config.yaml
norm_eps: 1e-05
bias: "all"
init_std_o: 0.0681
init_std_up: 0.0785
optimizer: "soap_variant"
decay_fraction: 1.0
batch_tokens: 65536
steps: 4250
Each number is 50 + 15 x the weight over its row's rms, rounded and kept within 0 to 99. Layers, rows and columns count from 0. The size before them is the row's rms in percent of the matrix's.

# layer 3 attention value, 128x128, rms 0.0556, rows 0-54, columns 0-127
070:67 49 46 49 61 61 72 58 62 54 40 25 54 70 58 34 40 19 47 44 72 35 28 46 57 48 42 48 36 58 56 53 28 88 57 33 34 49 45 80 58 49 18 33 29 65 25 35 37 25 49 57 39 40 36 44 46 61 52 46 37 57 38 64 37 51 72 57 43 46 45 60 36 50 69 48 42 29 31 46 63 52 48 53 59 32 50 41 57 49 80 49 27 66 56 67 53 72 41 65 54 42 36 58 41 53 80 44 42 75 66 74 20 71 43 51 58 44 91 64 82 45 62 74 34 26 58 60
087:58 50 53 42 45 61 72 40 47 54 70 30 43 60 44 47 60 71 95 46 63 55 53 30 43 65 68 54 35 56 24 20 63 38 54 50 44 41 32 39 33 56 31 59 52 55 36 84 68 64 58 52 80 49 72 48 45 33 50 50 77 78 47 55 46 54 49 38 40 38 26 60 50 51 27 46 77 44 60 50 49 74 56 55 38 51 28 74 81 56 28 67 62 78 55 39 28 65 54 47 54 36 23 48 45 59 41 67 65 70 45 45 61 61 66 61 39 62 79 51 12 39 33 36 47 59 63 29
059:48 37 72 24 51 72 54 27 57 65 52 51 53 62 47 19 82 64 46 71 38 83 66 57 56 26 51 49 65 50 24 64 64 43 61 42 39 52 68 56 43 86 34 58 58 43 40 59 40 45 48 71 42 55 91 47 51 66 53 44 48 16 48 80 52 28 52 49 66 27 59 49 77 52 51 62 55 61 36 32 56 58 33 54 24 61 71 54 58 42 62 36 68 47 76 75 54 38 32 50 53 58 72 51 57 50 68 45 63 53 49 63 28 45 33 73 55 64 64 33 45 39 63 34 57 68 16 51
068:61 53 28 74 50 51 40 51 58 46 51 76 42 71 62 30 57 74 12 51 38 55 65 54 62 60 51 38 34 63 44 62 76 51 35 89 43 54 75 73 64 46 47 49 62 32 63 39 41 57 44 52 59 37 51 42 57 62 51 45 69 40 42 54 51 33 41 78 50 35 42 74 64 41 55 61 26 78 31 44 74 62 58 44 68 25 45 41 38 32 64 63 55 46 72 39 51 37 29 96 31 47 62 25 53 33 70 40 43 48 80 42 45 77 46 44 39 62 23 51 68 53 50 30 42 45 71 62
073:22 64 08 48 56 57 30 49 54 48 52 59 56 36 40 58 42 28 42 32 59 69 47 45 53 59 51 51 60 20 69 42 33 31 49 40 61 69 54 39 61 82 49 52 48 72 43 58 66 40 32 25 29 38 34 56 66 40 85 64 75 70 27 39 59 68 64 23 58 52 56 66 25 53 69 62 47 48 65 52 44 59 34 20 32 75 40 33 18 36 21 54 52 81 57 46 65 61 41 51 65 51 58 48 63 45 53 45 40 56 67 39 78 34 40 36 54 36 61 35 48 49 52 27 52 66 57 30
065:36 55 52 62 20 75 63 42 27 62 37 55 65 36 58 74 65 23 70 58 67 59 60 46 61 46 47 63 48 41 55 44 54 28 83 35 59 27 21 27 60 47 65 58 38 57 40 55 46 55 41 47 29 54 46 72 61 47 40 53 60 45 43 41 05 53 66 56 49 45 31 66 36 48 63 03 31 49 52 45 47 41 42 54 53 62 57 68 73 51 38 25 41 40 41 25 37 60 29 37 64 43 68 86 19 59 52 53 63 17 53 44 19 52 58 50 48 67 45 64 35 47 61 50 61 49 44 61
072:65 37 67 33 48 64 61 42 45 78 41 73 66 64 44 57 41 61 39 25 63 57 69 50 35 31 25 46 17 60 39 47 37 32 49 36 33 38 59 51 71 52 30 53 30 55 52 59 44 55 69 31 80 45 66 54 37 85 41 48 83 40 68 44 56 38 36 55 28 28 12 52 74 42 43 48 83 49 47 41 45 25 58 71 34 47 60 47 42 34 51 41 77 41 53 67 50 48 52 46 73 69 39 48 65 43 71 42 31 63 67 74 55 65 56 56 54 50 69 51 83 54 35 64 48 50 27 62
076:70 46 67 38 44 50 51 31 70 55 64 59 65 11 47 41 65 61 30 59 33 40 55 39 52 54 24 76 63 38 55 61 70 40 52 47 36 54 54 48 67 64 64 30 43 47 32 34 49 66 60 37 79 51 25 53 40 67 26 67 51 09 49 55 37 45 44 33 45 76 52 37 51 47 68 61 34 43 67 49 65 63 53 53 39 34 58 74 56 53 74 28 57 44 21 33 39 62 45 38 57 49 67 51 69 62 78 39 36 43 59 43 16 33 44 69 57 47 31 74 78 58 56 74 40 76 74 41
074:54 72 42 30 50 43 62 42 55 54 57 39 43 37 53 62 55 55 40 16 15 52 38 57 45 63 50 46 67 77 68 66 71 34 33 61 53 57 64 73 63 29 72 39 81 29 54 65 45 33 64 71 75 45 38 47 58 54 63 46 60 52 72 26 28 31 43 55 42 30 52 31 17 48 34 80 54 48 62 30 39 53 48 47 52 33 56 60 18 26 61 57 57 58 65 69 50 31 80 59 23 48 75 33 56 62 38 54 46 61 56 21 50 28 61 57 52 49 35 25 74 58 43 53 35 60 48 57
058:77 43 40 51 34 88 45 55 44 41 58 40 61 55 33 28 51 48 52 69 66 50 63 37 60 30 18 39 43 82 64 52 78 34 43 66 62 44 64 78 58 50 43 60 66 24 53 84 41 56 62 50 86 47 46 65 27 68 40 36 54 25 51 63 41 45 42 26 04 44 48 74 55 39 32 35 44 66 59 61 63 61 64 71 52 39 51 60 41 20 38 32 66 32 54 41 61 68 65 62 61 52 47 53 69 69 42 61 73 52 63 46 38 66 52 66 40 52 62 48 72 54 38 65 66 49 48 49
068:45 41 48 75 72 29 48 22 51 62 83 31 42 49 87 51 50 61 60 61 46 55 67 38 55 37 55 21 40 64 55 59 66 48 62 61 50 38 59 53 54 59 20 50 48 51 61 31 32 62 57 77 85 38 48 54 50 81 18 53 30 33 46 50 28 33 58 47 26 26 51 57 73 32 59 56 40 58 25 59 57 33 45 50 44 42 77 54 24 49 40 30 71 51 50 62 19 42 45 44 24 60 68 44 37 63 44 52 71 45 47 42 49 49 72 44 75 50 48 51 43 46 54 69 49 15 26 43
077:27 45 30 74 74 35 39 32 73 64 45 19 56 50 48 71 44 50 45 39 71 69 50 58 78 36 38 41 68 69 44 42 24 60 21 71 53 45 49 53 56 58 58 67 51 55 40 31 45 52 58 33 64 63 67 71 30 54 44 65 69 77 40 69 52 64 33 59 54 43 64 53 56 59 58 28 50 52 31 73 62 68 24 68 55 74 55 19 49 50 68 65 57 70 38 45 41 29 70 13 42 42 50 58 40 36 36 57 37 46 42 66 79 25 77 44 36 51 56 33 68 63 65 50 56 64 43 65
053:59 59 66 49 52 71 50 22 38 79 60 62 49 37 41 74 35 46 63 61 62 23 45 33 70 60 63 51 54 36 62 45 67 48 35 44 59 69 54 47 65 41 29 62 49 44 49 31 42 70 51 38 63 45 31 59 39 60 42 45 60 68 57 66 67 78 63 36 53 67 51 35 66 77 64 67 51 64 49 57 48 51 55 67 30 83 44 39 42 61 26 49 38 56 37 64 58 29 08 56 78 51 80 67 68 52 47 29 45 55 41 50 30 37 58 36 54 33 86 67 35 53 62 82 74 39 27 60
070:58 22 49 53 38 36 50 66 27 59 80 37 35 66 25 41 64 51 54 51 85 67 45 43 44 49 63 38 49 59 56 38 25 54 36 58 55 64 55 45 66 25 24 52 51 54 27 61 54 36 68 50 54 36 75 38 42 41 26 61 47 68 73 57 62 45 58 47 45 57 58 73 52 64 53 37 79 40 56 38 40 53 59 49 22 35 36 50 45 55 69 62 46 67 63 52 21 59 30 85 44 42 49 76 26 45 42 43 71 74 46 56 68 62 47 86 53 42 77 63 75 62 47 25 80 43 52 34
066:45 38 63 64 42 72 54 69 54 40 29 61 47 48 38 47 69 67 53 50 66 46 28 37 43 82 46 51 53 39 37 36 50 41 17 53 41 45 56 60 54 31 21 49 66 75 46 51 62 47 59 46 55 49 65 61 43 51 44 57 82 59 61 75 58 52 11 57 44 58 36 71 41 53 25 28 72 60 68 40 51 67 37 46 62 16 69 61 59 32 63 43 87 20 63 42 36 55 67 46 40 35 66 44 44 39 48 19 51 43 47 45 47 62 49 65 13 80 64 55 56 47 55 30 73 61 63 74
074:54 55 54 42 48 72 55 52 57 40 56 41 59 50 37 66 46 23 19 44 68 36 56 68 50 34 55 47 58 71 57 44 39 48 47 79 14 32 64 42 60 56 58 15 59 61 33 27 50 41 68 43 42 44 60 81 51 60 36 56 66 25 50 47 39 54 20 60 56 59 52 36 60 67 47 30 41 37 32 47 57 48 74 52 67 60 79 48 56 50 71 09 59 48 63 31 60 48 55 67 77 34 59 70 26 28 47 45 69 32 52 61 29 43 63 34 62 49 49 52 94 64 65 51 44 60 47 78
072:38 60 71 55 36 46 63 60 47 74 56 51 61 73 61 72 46 57 51 44 55 23 38 38 60 49 50 35 58 42 60 41 42 67 57 40 63 37 37 44 72 40 37 29 42 63 32 41 49 60 30 59 67 48 50 88 60 79 26 46 43 69 54 81 43 55 53 67 82 20 44 54 59 38 30 24 23 31 57 45 43 50 66 48 39 63 70 60 28 51 59 60 63 56 27 26 63 55 56 55 61 60 46 57 53 56 58 25 35 35 16 46 60 85 23 24 42 56 40 81 41 61 55 53 42 73 67 51
073:48 47 43 36 54 70 53 39 58 30 42 41 51 58 53 38 45 71 31 37 59 35 30 35 71 41 23 65 38 45 43 55 47 56 59 58 48 43 57 46 64 35 59 46 73 58 55 65 65 75 56 52 65 61 33 66 49 66 64 53 64 65 40 75 69 35 44 66 17 44 20 53 59 64 41 84 81 34 39 74 42 56 60 60 79 52 40 44 45 56 37 38 30 21 79 72 52 45 66 29 52 58 39 36 40 45 56 37 56 50 39 61 39 31 53 66 65 57 27 67 13 39 34 31 51 83 22 30
071:38 61 25 70 42 43 78 19 53 26 57 24 41 59 31 50 45 39 58 61 34 52 57 34 52 50 63 45 39 54 29 39 26 68 82 45 41 21 35 30 47 34 38 51 37 27 33 75 60 63 39 51 83 70 45 66 62 37 37 43 25 44 47 47 62 47 47 41 33 48 52 50 56 33 19 36 38 37 43 21 61 31 41 59 23 47 25 60 68 53 54 91 34 47 35 56 56 69 53 26 49 61 25 71 45 58 31 71 43 41 58 43 45 30 41 44 54 54 58 34 51 48 56 67 60 44 56 29
075:36 25 72 39 52 48 47 64 57 34 27 69 36 53 59 61 39 57 39 61 52 38 39 29 47 60 55 50 51 17 34 51 58 57 49 52 72 52 47 34 44 38 41 71 48 66 69 58 77 48 27 21 67 54 68 45 60 69 67 68 46 62 59 70 61 65 51 04 58 55 44 54 56 38 69 26 74 70 76 37 49 66 20 32 38 74 65 62 54 40 36 70 71 44 21 54 59 45 34 30 66 50 44 61 52 51 70 56 50 39 67 49 65 19 59 75 67 58 40 61 44 48 56 73 70 72 57 56
073:79 66 35 53 51 47 42 47 74 57 37 38 49 26 44 40 33 50 29 37 70 63 51 58 42 41 52 50 57 38 53 74 37 44 31 24 75 64 46 52 39 60 58 51 72 32 51 29 40 48 63 53 37 47 37 58 38 71 46 52 73 16 41 30 30 49 75 65 46 54 78 30 52 59 44 44 65 64 44 68 65 34 58 61 73 47 43 76 54 63 65 34 45 63 60 25 47 33 57 88 45 63 53 57 60 70 60 28 45 79 71 53 59 55 43 62 72 12 74 42 81 46 35 54 35 53 75 49
070:39 51 38 46 55 50 52 44 59 61 48 53 68 68 70 99 95 56 67 36 93 40 44 64 62 73 31 56 53 67 60 32 36 44 70 49 42 69 50 53 35 55 43 28 30 88 53 61 20 56 27 64 29 67 42 39 51 57 50 55 65 68 78 52 51 71 53 54 49 32 60 40 32 67 59 24 58 46 51 51 60 34 24 67 54 85 58 47 47 59 56 42 39 64 51 50 42 39 46 08 48 46 56 60 61 58 36 59 41 49 50 50 37 45 45 57 65 53 52 38 49 69 46 52 58 51 28 41
066:41 42 56 55 40 27 42 40 53 52 73 69 53 30 59 44 44 65 69 64 11 92 66 40 62 60 64 63 24 47 41 62 68 74 62 82 58 55 42 44 63 50 59 63 83 42 39 52 41 75 37 36 76 44 72 31 40 56 21 49 48 44 25 59 56 53 63 53 68 49 38 46 74 49 48 47 50 87 54 53 71 44 75 30 47 79 44 72 38 29 39 43 46 51 31 33 46 55 83 68 31 54 49 58 45 51 31 62 35 62 40 56 26 56 52 30 38 54 61 43 59 67 54 43 62 55 50 44
065:30 77 80 39 52 57 45 37 32 61 34 40 22 28 34 27 59 29 83 34 41 73 60 38 29 47 33 67 55 48 51 76 40 33 47 72 35 40 44 74 36 41 61 53 75 53 59 27 46 55 36 64 50 42 55 51 56 58 20 47 45 51 44 57 63 64 23 30 43 71 71 44 40 53 54 48 52 73 57 38 48 34 45 74 45 47 47 56 67 46 48 38 33 74 41 41 32 34 68 56 21 44 51 58 71 72 22 45 55 20 45 23 55 55 54 67 44 68 69 33 65 58 53 53 46 62 87 52
064:44 36 47 49 29 75 59 33 74 74 73 49 69 72 50 59 69 51 43 61 27 46 43 34 52 34 54 57 61 26 75 31 58 19 55 47 35 54 32 31 57 51 34 48 58 26 25 46 42 31 29 55 71 79 54 66 49 54 40 48 60 18 20 62 45 52 33 87 56 74 37 46 54 38 37 46 71 51 57 58 49 47 29 33 51 58 61 60 32 36 25 37 71 52 60 49 43 32 64 43 47 60 59 65 49 61 57 65 48 65 76 47 45 41 52 71 14 64 45 35 65 53 42 57 60 78 69 40
085:46 55 75 64 29 48 64 47 42 25 45 40 07 35 42 52 62 57 72 65 29 69 46 42 30 46 55 55 34 77 35 66 44 67 71 79 39 40 62 54 38 11 54 65 51 41 43 57 57 69 52 43 82 69 75 26 31 65 35 65 27 64 58 63 66 44 48 29 49 43 43 74 87 45 63 36 53 40 41 44 33 53 56 49 27 43 39 67 57 49 58 56 77 55 61 43 25 43 59 24 24 47 19 49 45 47 26 61 55 60 32 49 48 29 59 60 69 57 49 49 61 61 50 50 51 35 43 53
080:56 47 59 38 72 66 44 74 40 60 31 51 68 48 55 56 47 44 61 71 68 28 31 47 23 39 59 59 73 68 63 50 72 38 71 23 48 52 36 23 26 30 47 59 45 64 61 63 53 37 48 54 21 48 52 29 71 48 64 54 54 77 77 35 30 51 66 24 64 56 56 54 27 52 57 51 42 13 52 49 52 33 41 43 47 52 52 85 56 51 40 58 24 69 27 64 47 42 40 37 58 53 49 44 71 69 88 70 76 46 23 49 52 54 62 53 64 71 37 66 65 35 68 61 47 50 54 70
078:39 85 51 54 60 58 65 57 26 45 45 22 64 59 49 14 55 22 57 68 60 64 51 16 48 45 59 55 48 42 56 40 59 52 58 79 31 68 39 39 55 44 31 52 86 81 46 21 71 58 52 73 48 48 64 48 76 51 49 55 34 55 44 51 39 64 65 59 78 61 38 48 80 32 75 43 49 28 44 67 29 41 47 47 53 38 34 39 35 75 31 41 68 73 38 46 51 54 45 57 55 45 50 66 49 59 51 43 76 43 42 47 27 60 46 64 63 69 38 33 35 54 24 81 71 47 56 55
078:43 85 44 56 32 15 41 76 65 27 48 43 34 46 47 36 19 65 55 59 46 44 28 50 37 52 30 68 43 72 58 52 76 23 50 46 62 58 36 47 48 67 45 50 34 66 48 79 42 42 49 29 52 44 40 53 53 56 76 68 28 76 58 66 44 46 78 48 58 53 67 60 51 47 63 34 52 29 55 47 35 50 43 57 27 58 32 80 61 36 36 65 39 71 55 56 56 55 17 61 41 57 43 50 42 58 43 46 82 49 62 28 49 43 52 84 58 77 29 83 33 50 43 42 55 33 44 27
066:41 48 48 44 57 48 46 27 49 32 47 70 45 61 51 24 58 45 57 33 00 62 39 54 65 48 39 63 31 45 42 72 46 46 64 36 78 31 63 70 46 79 99 58 52 55 82 57 56 47 55 53 46 41 54 49 46 54 33 45 71 59 53 70 62 41 53 33 64 65 40 70 49 45 69 51 36 61 54 55 73 37 51 62 47 31 46 48 58 66 70 64 54 34 66 41 45 73 45 20 53 45 52 32 50 46 55 65 57 48 99 56 57 61 47 61 46 37 39 57 64 56 55 46 37 32 41 52
078:41 61 53 34 42 54 53 53 51 38 40 66 33 25 66 34 64 19 62 62 12 65 67 53 48 34 35 59 35 38 49 80 50 67 75 67 23 46 46 32 46 46 63 52 64 46 46 44 38 56 48 79 44 39 41 64 34 51 52 33 56 17 30 47 54 42 31 41 59 56 68 25 77 84 38 38 38 84 64 60 53 52 62 45 68 88 45 73 57 52 41 49 44 45 43 61 66 40 43 63 68 48 58 69 51 59 33 51 54 45 53 44 14 37 42 61 73 71 50 55 32 37 57 56 55 61 80 28
076:34 38 64 52 40 32 52 52 46 66 77 41 35 67 24 51 49 64 79 56 58 75 47 43 62 48 31 22 61 58 37 68 40 32 32 68 70 28 43 78 63 45 40 39 67 60 60 34 32 46 42 43 69 62 56 58 55 81 56 49 32 71 39 74 60 44 43 53 24 45 54 60 68 19 53 64 67 63 40 64 25 55 37 36 43 48 65 27 52 33 61 30 65 28 59 51 41 48 67 55 42 46 58 73 61 44 17 43 59 36 42 39 56 57 51 54 35 25 68 41 36 38 55 46 76 25 11 64
137:37 34 67 48 53 41 63 52 71 58 34 49 68 35 24 42 42 69 49 37 30 51 38 55 39 50 55 51 56 02 50 36 75 48 38 25 44 27 55 54 55 49 33 58 06 28 63 70 59 60 52 36 35 62 62 57 62 59 22 34 50 64 37 49 82 58 47 48 40 67 63 19 51 73 31 39 17 79 52 40 66 40 37 50 48 52 69 56 77 53 44 48 34 49 38 74 72 62 51 57 84 52 55 53 38 46 56 67 36 57 42 73 20 33 41 42 29 41 49 45 56 53 47 52 49 41 60 71
113:27 45 51 62 72 41 53 15 66 40 53 43 57 59 64 23 53 44 27 37 65 22 25 65 54 64 34 41 58 53 43 49 28 50 32 17 59 53 88 31 34 55 58 29 28 61 60 41 74 41 51 22 26 49 78 66 40 56 47 53 65 60 34 87 46 55 46 41 43 44 22 62 51 40 47 46 52 38 34 70 39 34 30 53 53 48 38 51 68 50 82 52 49 43 39 69 55 52 69 11 52 57 55 36 59 24 42 28 56 44 62 78 54 74 39 53 52 46 37 54 49 54 58 35 34 52 48 63
118:27 70 49 51 55 41 52 39 79 47 70 44 62 49 59 73 66 33 54 45 27 56 65 41 58 71 36 55 48 37 17 60 66 63 50 54 48 42 51 38 78 91 22 46 57 28 44 44 61 73 40 52 51 49 43 63 41 36 38 56 70 24 37 47 31 18 14 49 33 50 61 81 32 84 32 47 65 57 62 42 55 55 49 53 78 66 33 52 42 41 31 48 68 55 48 72 47 59 38 67 60 44 39 75 53 54 38 64 59 30 32 64 54 53 67 44 29 66 66 55 61 13 60 43 56 45 59 45
107:69 66 57 27 24 56 59 72 51 62 75 40 67 44 50 61 32 51 63 48 65 52 78 45 33 51 47 48 36 40 50 34 87 39 45 59 30 44 32 35 51 77 31 65 58 45 36 65 54 31 42 68 50 34 43 45 70 56 56 61 29 56 62 32 48 46 57 59 22 29 41 63 44 62 44 44 53 42 29 35 47 57 57 42 43 66 13 65 49 46 45 49 75 52 70 35 51 47 77 20 44 34 38 42 50 13 52 29 39 30 43 37 20 59 18 77 50 65 49 48 44 29 65 72 68 69 54 39
122:78 56 56 40 05 38 40 60 38 49 63 62 71 57 45 50 44 53 53 32 75 05 68 55 59 61 41 65 53 26 70 37 46 31 39 53 57 52 83 46 51 96 57 57 31 57 66 47 68 50 53 66 54 54 56 50 47 21 47 56 68 36 52 31 43 56 51 23 46 62 43 80 27 64 47 48 47 57 68 57 59 45 59 33 42 58 34 49 66 57 71 37 47 44 65 35 56 71 45 31 57 34 58 40 28 36 66 38 51 21 67 51 42 35 23 66 49 42 24 34 56 45 40 53 46 77 59 29
121:42 55 57 49 74 81 45 33 29 67 64 33 58 45 44 35 77 59 70 52 75 51 42 39 52 42 24 58 57 52 52 48 45 52 53 30 15 43 32 68 72 50 20 43 62 60 56 39 50 68 51 69 30 49 49 59 67 40 81 39 59 54 53 71 61 45 33 42 41 75 29 58 47 32 42 32 46 30 67 46 36 47 63 69 58 46 54 32 39 77 01 41 43 41 69 45 52 64 32 52 70 37 54 28 40 70 62 37 65 57 61 47 63 48 41 65 58 64 72 39 46 50 33 34 46 24 13 46
108:27 72 41 65 51 84 63 52 55 42 47 48 25 65 55 69 57 56 62 18 25 54 31 52 46 76 53 60 42 38 44 31 45 49 52 48 49 45 65 37 43 64 63 53 05 42 54 43 49 50 47 61 52 62 33 28 52 50 55 45 33 59 67 78 67 57 63 87 53 42 42 78 74 44 36 67 38 63 44 58 63 36 42 65 49 75 64 43 72 64 67 49 60 48 55 25 37 61 68 58 38 63 52 37 59 23 43 39 45 62 62 51 50 92 48 27 38 30 43 67 23 32 51 60 43 50 56 13
121:58 46 51 46 24 38 49 64 55 24 67 45 50 47 46 35 62 43 69 68 54 50 66 47 58 64 54 48 60 58 33 49 63 47 58 39 44 53 50 41 72 72 44 62 38 74 66 33 34 87 32 89 52 45 38 17 66 47 59 54 15 25 54 46 47 44 52 35 49 44 73 34 78 86 60 61 68 63 47 28 43 66 57 54 50 51 26 65 51 60 51 14 48 39 63 51 63 31 59 69 12 38 69 40 37 54 29 23 51 43 59 38 59 51 33 59 56 56 63 67 19 35 48 52 47 31 45 66
110:33 49 61 38 53 66 58 60 58 60 45 44 56 43 40 41 47 58 48 43 47 29 18 23 36 48 49 50 42 60 60 42 30 50 48 37 50 39 48 30 55 64 60 26 42 51 39 46 66 30 50 53 34 42 28 64 38 17 38 45 83 55 41 45 62 66 44 45 39 92 51 53 15 59 19 65 83 62 41 74 43 48 63 47 55 54 38 45 33 38 52 35 77 20 37 53 42 80 70 35 50 41 38 82 41 40 54 49 67 72 60 45 43 78 58 55 07 62 37 42 57 55 53 58 66 73 51 37
108:61 80 51 42 39 69 62 55 58 58 60 62 35 53 54 28 52 47 39 41 40 61 44 42 68 30 63 37 52 61 35 28 21 56 59 72 31 56 69 79 58 55 39 27 36 58 42 76 65 51 47 50 58 49 74 69 45 49 47 47 42 77 43 76 50 33 36 57 78 38 40 56 44 23 61 55 19 33 62 67 62 80 50 63 13 47 20 47 39 38 67 64 75 51 45 40 56 66 53 31 43 50 50 28 44 42 46 49 60 85 52 55 53 46 57 39 51 58 55 72 29 40 40 17 28 57 71 26
106:34 63 49 35 50 36 55 56 72 63 70 88 46 47 58 76 23 35 52 69 60 42 43 60 30 69 89 29 65 39 39 44 25 27 51 41 61 58 60 52 38 39 63 32 50 54 40 63 45 46 49 44 65 46 72 78 41 60 35 57 36 74 71 44 47 58 52 43 47 45 49 88 82 38 47 62 34 43 48 55 52 70 37 20 44 36 63 63 68 48 55 91 62 21 57 40 14 50 39 65 46 49 42 46 64 51 32 45 50 18 55 41 47 64 39 42 50 53 54 58 40 64 57 50 33 44 80 55
120:63 80 49 29 43 31 46 51 65 26 48 51 37 28 39 51 52 52 17 69 50 74 48 68 34 47 31 35 59 53 46 27 50 45 31 55 35 52 51 43 59 28 37 80 68 68 62 44 35 54 41 78 54 54 35 46 39 52 48 61 25 25 47 39 18 32 45 32 34 47 81 25 60 39 50 63 47 65 54 66 72 68 30 71 29 81 58 62 30 39 58 73 64 57 68 66 59 44 26 21 53 55 59 75 47 62 53 42 40 48 55 35 44 51 61 42 83 65 46 45 43 58 82 52 42 49 57 45
119:38 66 45 33 75 44 46 58 64 53 41 56 47 82 37 55 33 66 24 59 88 37 85 54 70 48 64 49 58 43 43 60 65 40 32 22 43 65 30 65 52 66 64 70 52 63 71 58 76 44 27 20 63 33 26 54 46 66 72 44 32 55 64 46 63 40 42 59 51 31 32 34 28 60 25 57 37 64 43 52 42 70 56 44 35 62 72 38 26 47 28 63 54 28 37 49 70 48 36 51 64 56 55 59 62 37 78 44 44 27 61 55 58 68 42 41 51 65 45 59 62 34 37 34 17 49 67 54
099:53 45 52 57 35 44 84 45 66 62 47 56 47 36 54 50 33 53 36 30 68 55 61 51 42 62 47 46 74 87 28 56 28 40 59 44 61 60 58 29 60 47 35 59 45 62 41 57 50 48 66 30 37 56 39 66 31 71 82 58 70 60 69 36 39 52 59 49 37 78 33 52 25 57 38 62 70 36 60 44 32 61 58 30 50 28 52 37 35 37 24 47 76 62 39 72 49 35 30 67 21 54 39 22 51 51 62 71 50 72 63 47 73 16 63 38 70 25 55 44 57 34 34 46 56 60 34 18
116:78 29 54 45 53 53 12 43 51 62 46 63 41 45 64 42 21 46 36 69 63 50 53 56 27 33 28 36 25 50 47 74 80 33 20 70 42 47 28 51 35 50 45 67 46 53 46 40 34 47 63 52 46 41 60 54 55 47 82 53 37 35 74 66 59 43 81 33 51 60 67 32 58 62 34 28 46 70 51 56 60 52 44 37 39 79 48 71 58 24 21 45 36 49 54 51 54 47 42 60 35 55 73 57 58 74 64 53 55 63 18 48 48 35 90 32 63 33 61 40 64 43 63 55 45 49 39 80
116:40 23 61 49 49 38 64 75 63 66 54 84 36 43 17 57 77 43 26 35 45 41 70 48 66 25 57 22 69 53 39 49 66 43 59 33 44 54 78 67 58 52 39 47 55 41 40 48 55 65 27 38 44 59 59 57 29 77 55 56 54 51 63 49 60 58 36 52 51 40 77 63 44 71 57 72 48 29 49 59 49 61 40 48 73 46 70 29 29 55 56 40 29 32 69 76 25 27 38 77 61 35 40 43 63 41 36 78 56 32 61 51 42 50 56 78 30 40 26 55 58 56 39 19 33 41 52 36
112:59 70 37 58 64 57 59 51 54 34 66 60 69 33 72 51 45 59 58 58 60 11 67 41 48 37 42 56 50 62 44 41 73 62 67 92 56 53 46 42 58 65 34 73 48 35 57 39 20 64 56 26 56 55 64 26 49 65 64 48 44 44 31 47 49 59 50 54 61 50 42 66 53 49 39 64 65 57 18 36 40 63 47 41 38 69 54 66 55 32 66 34 57 46 87 58 71 63 65 65 40 31 68 40 07 47 83 43 55 48 17 47 40 51 32 37 51 38 55 30 41 63 73 28 51 24 40 70
103:46 69 57 45 55 65 63 67 43 30 18 52 56 60 68 38 63 65 51 45 31 50 55 55 27 28 24 21 56 58 71 70 62 57 52 65 56 50 37 30 55 57 51 08 51 32 58 99 60 45 69 37 35 48 29 35 64 61 57 38 42 56 82 27 58 51 41 83 40 58 37 39 47 50 35 86 40 53 43 67 40 62 50 37 61 41 59 51 64 49 56 56 76 22 46 55 68 20 58 50 49 51 50 25 60 34 54 66 49 69 54 59 38 32 50 50 71 27 53 49 63 32 55 58 39 62 31 55
115:43 46 69 71 41 38 52 53 54 44 52 84 55 23 81 66 26 47 33 24 50 50 74 50 72 53 55 52 54 37 75 71 47 43 62 52 54 64 22 50 51 62 43 61 50 63 49 47 50 57 50 48 79 29 59 35 48 50 53 56 52 89 30 32 27 61 41 46 64 35 54 31 37 32 46 56 32 51 69 43 75 65 72 47 66 42 52 74 87 71 58 48 40 33 54 44 33 46 38 37 43 51 30 49 25 48 80 41 27 47 45 49 34 34 32 30 51 76 45 52 60 65 61 47 43 62 91 39
118:36 76 51 75 30 51 45 52 48 54 47 57 44 42 45 58 18 70 31 78 43 51 65 52 55 43 42 44 44 48 82 55 44 44 52 52 06 17 68 48 77 68 41 54 32 30 46 74 42 43 37 40 58 67 46 73 59 84 42 48 38 20 73 42 48 48 63 69 43 40 36 64 62 66 61 13 38 56 64 37 44 49 25 43 24 74 69 38 41 31 64 63 38 51 35 42 76 38 41 48 45 58 40 55 46 84 61 51 40 48 56 43 58 56 46 66 55 44 38 63 66 29 69 49 35 33 59 45
120:69 49 53 39 67 31 69 65 61 28 49 41 46 79 51 66 83 60 60 44 68 49 49 37 36 57 72 18 62 44 74 52 39 56 45 56 40 64 38 36 25 71 47 32 45 58 64 32 45 64 39 55 53 53 38 16 35 29 43 49 26 56 56 57 33 55 43 98 36 51 64 41 57 50 54 68 46 69 46 50 65 75 45 26 53 17 58 54 74 57 46 50 49 23 56 47 44 17 36 73 45 58 51 36 58 64 25 52 39 62 73 47 48 45 76 43 28 33 46 62 31 48 30 32 52 40 46 30
109:44 24 15 53 47 58 22 67 92 42 52 40 56 39 62 81 51 52 27 68 39 52 46 53 36 39 52 46 58 18 79 34 37 34 47 46 40 64 42 43 48 40 53 42 24 55 54 58 34 51 45 45 56 35 52 47 15 48 62 48 46 40 29 58 68 80 34 64 23 81 57 39 55 48 45 65 51 52 55 47 59 44 43 69 18 48 35 73 72 47 41 58 48 79 42 48 52 83 85 42 54 31 57 70 51 51 43 61 37 51 48 40 82 60 50 45 48 72 62 57 50 51 59 21 41 66 58 49
110:49 49 58 00 52 41 47 26 46 43 66 36 28 54 60 32 64 52 46 64 37 55 58 44 38 46 38 40 49 31 40 36 49 65 64 13 39 41 53 42 48 51 44 61 46 43 70 21 55 29 74 56 64 50 64 67 41 68 43 55 75 55 52 41 38 67 58 20 55 64 48 65 74 68 35 80 44 40 33 68 41 35 58 64 20 57 64 59 41 50 63 69 71 72 64 58 43 81 36 56 54 74 48 58 53 52 45 38 53 34 38 31 52 75 46 46 54 48 65 53 77 35 62 46 98 64 61 39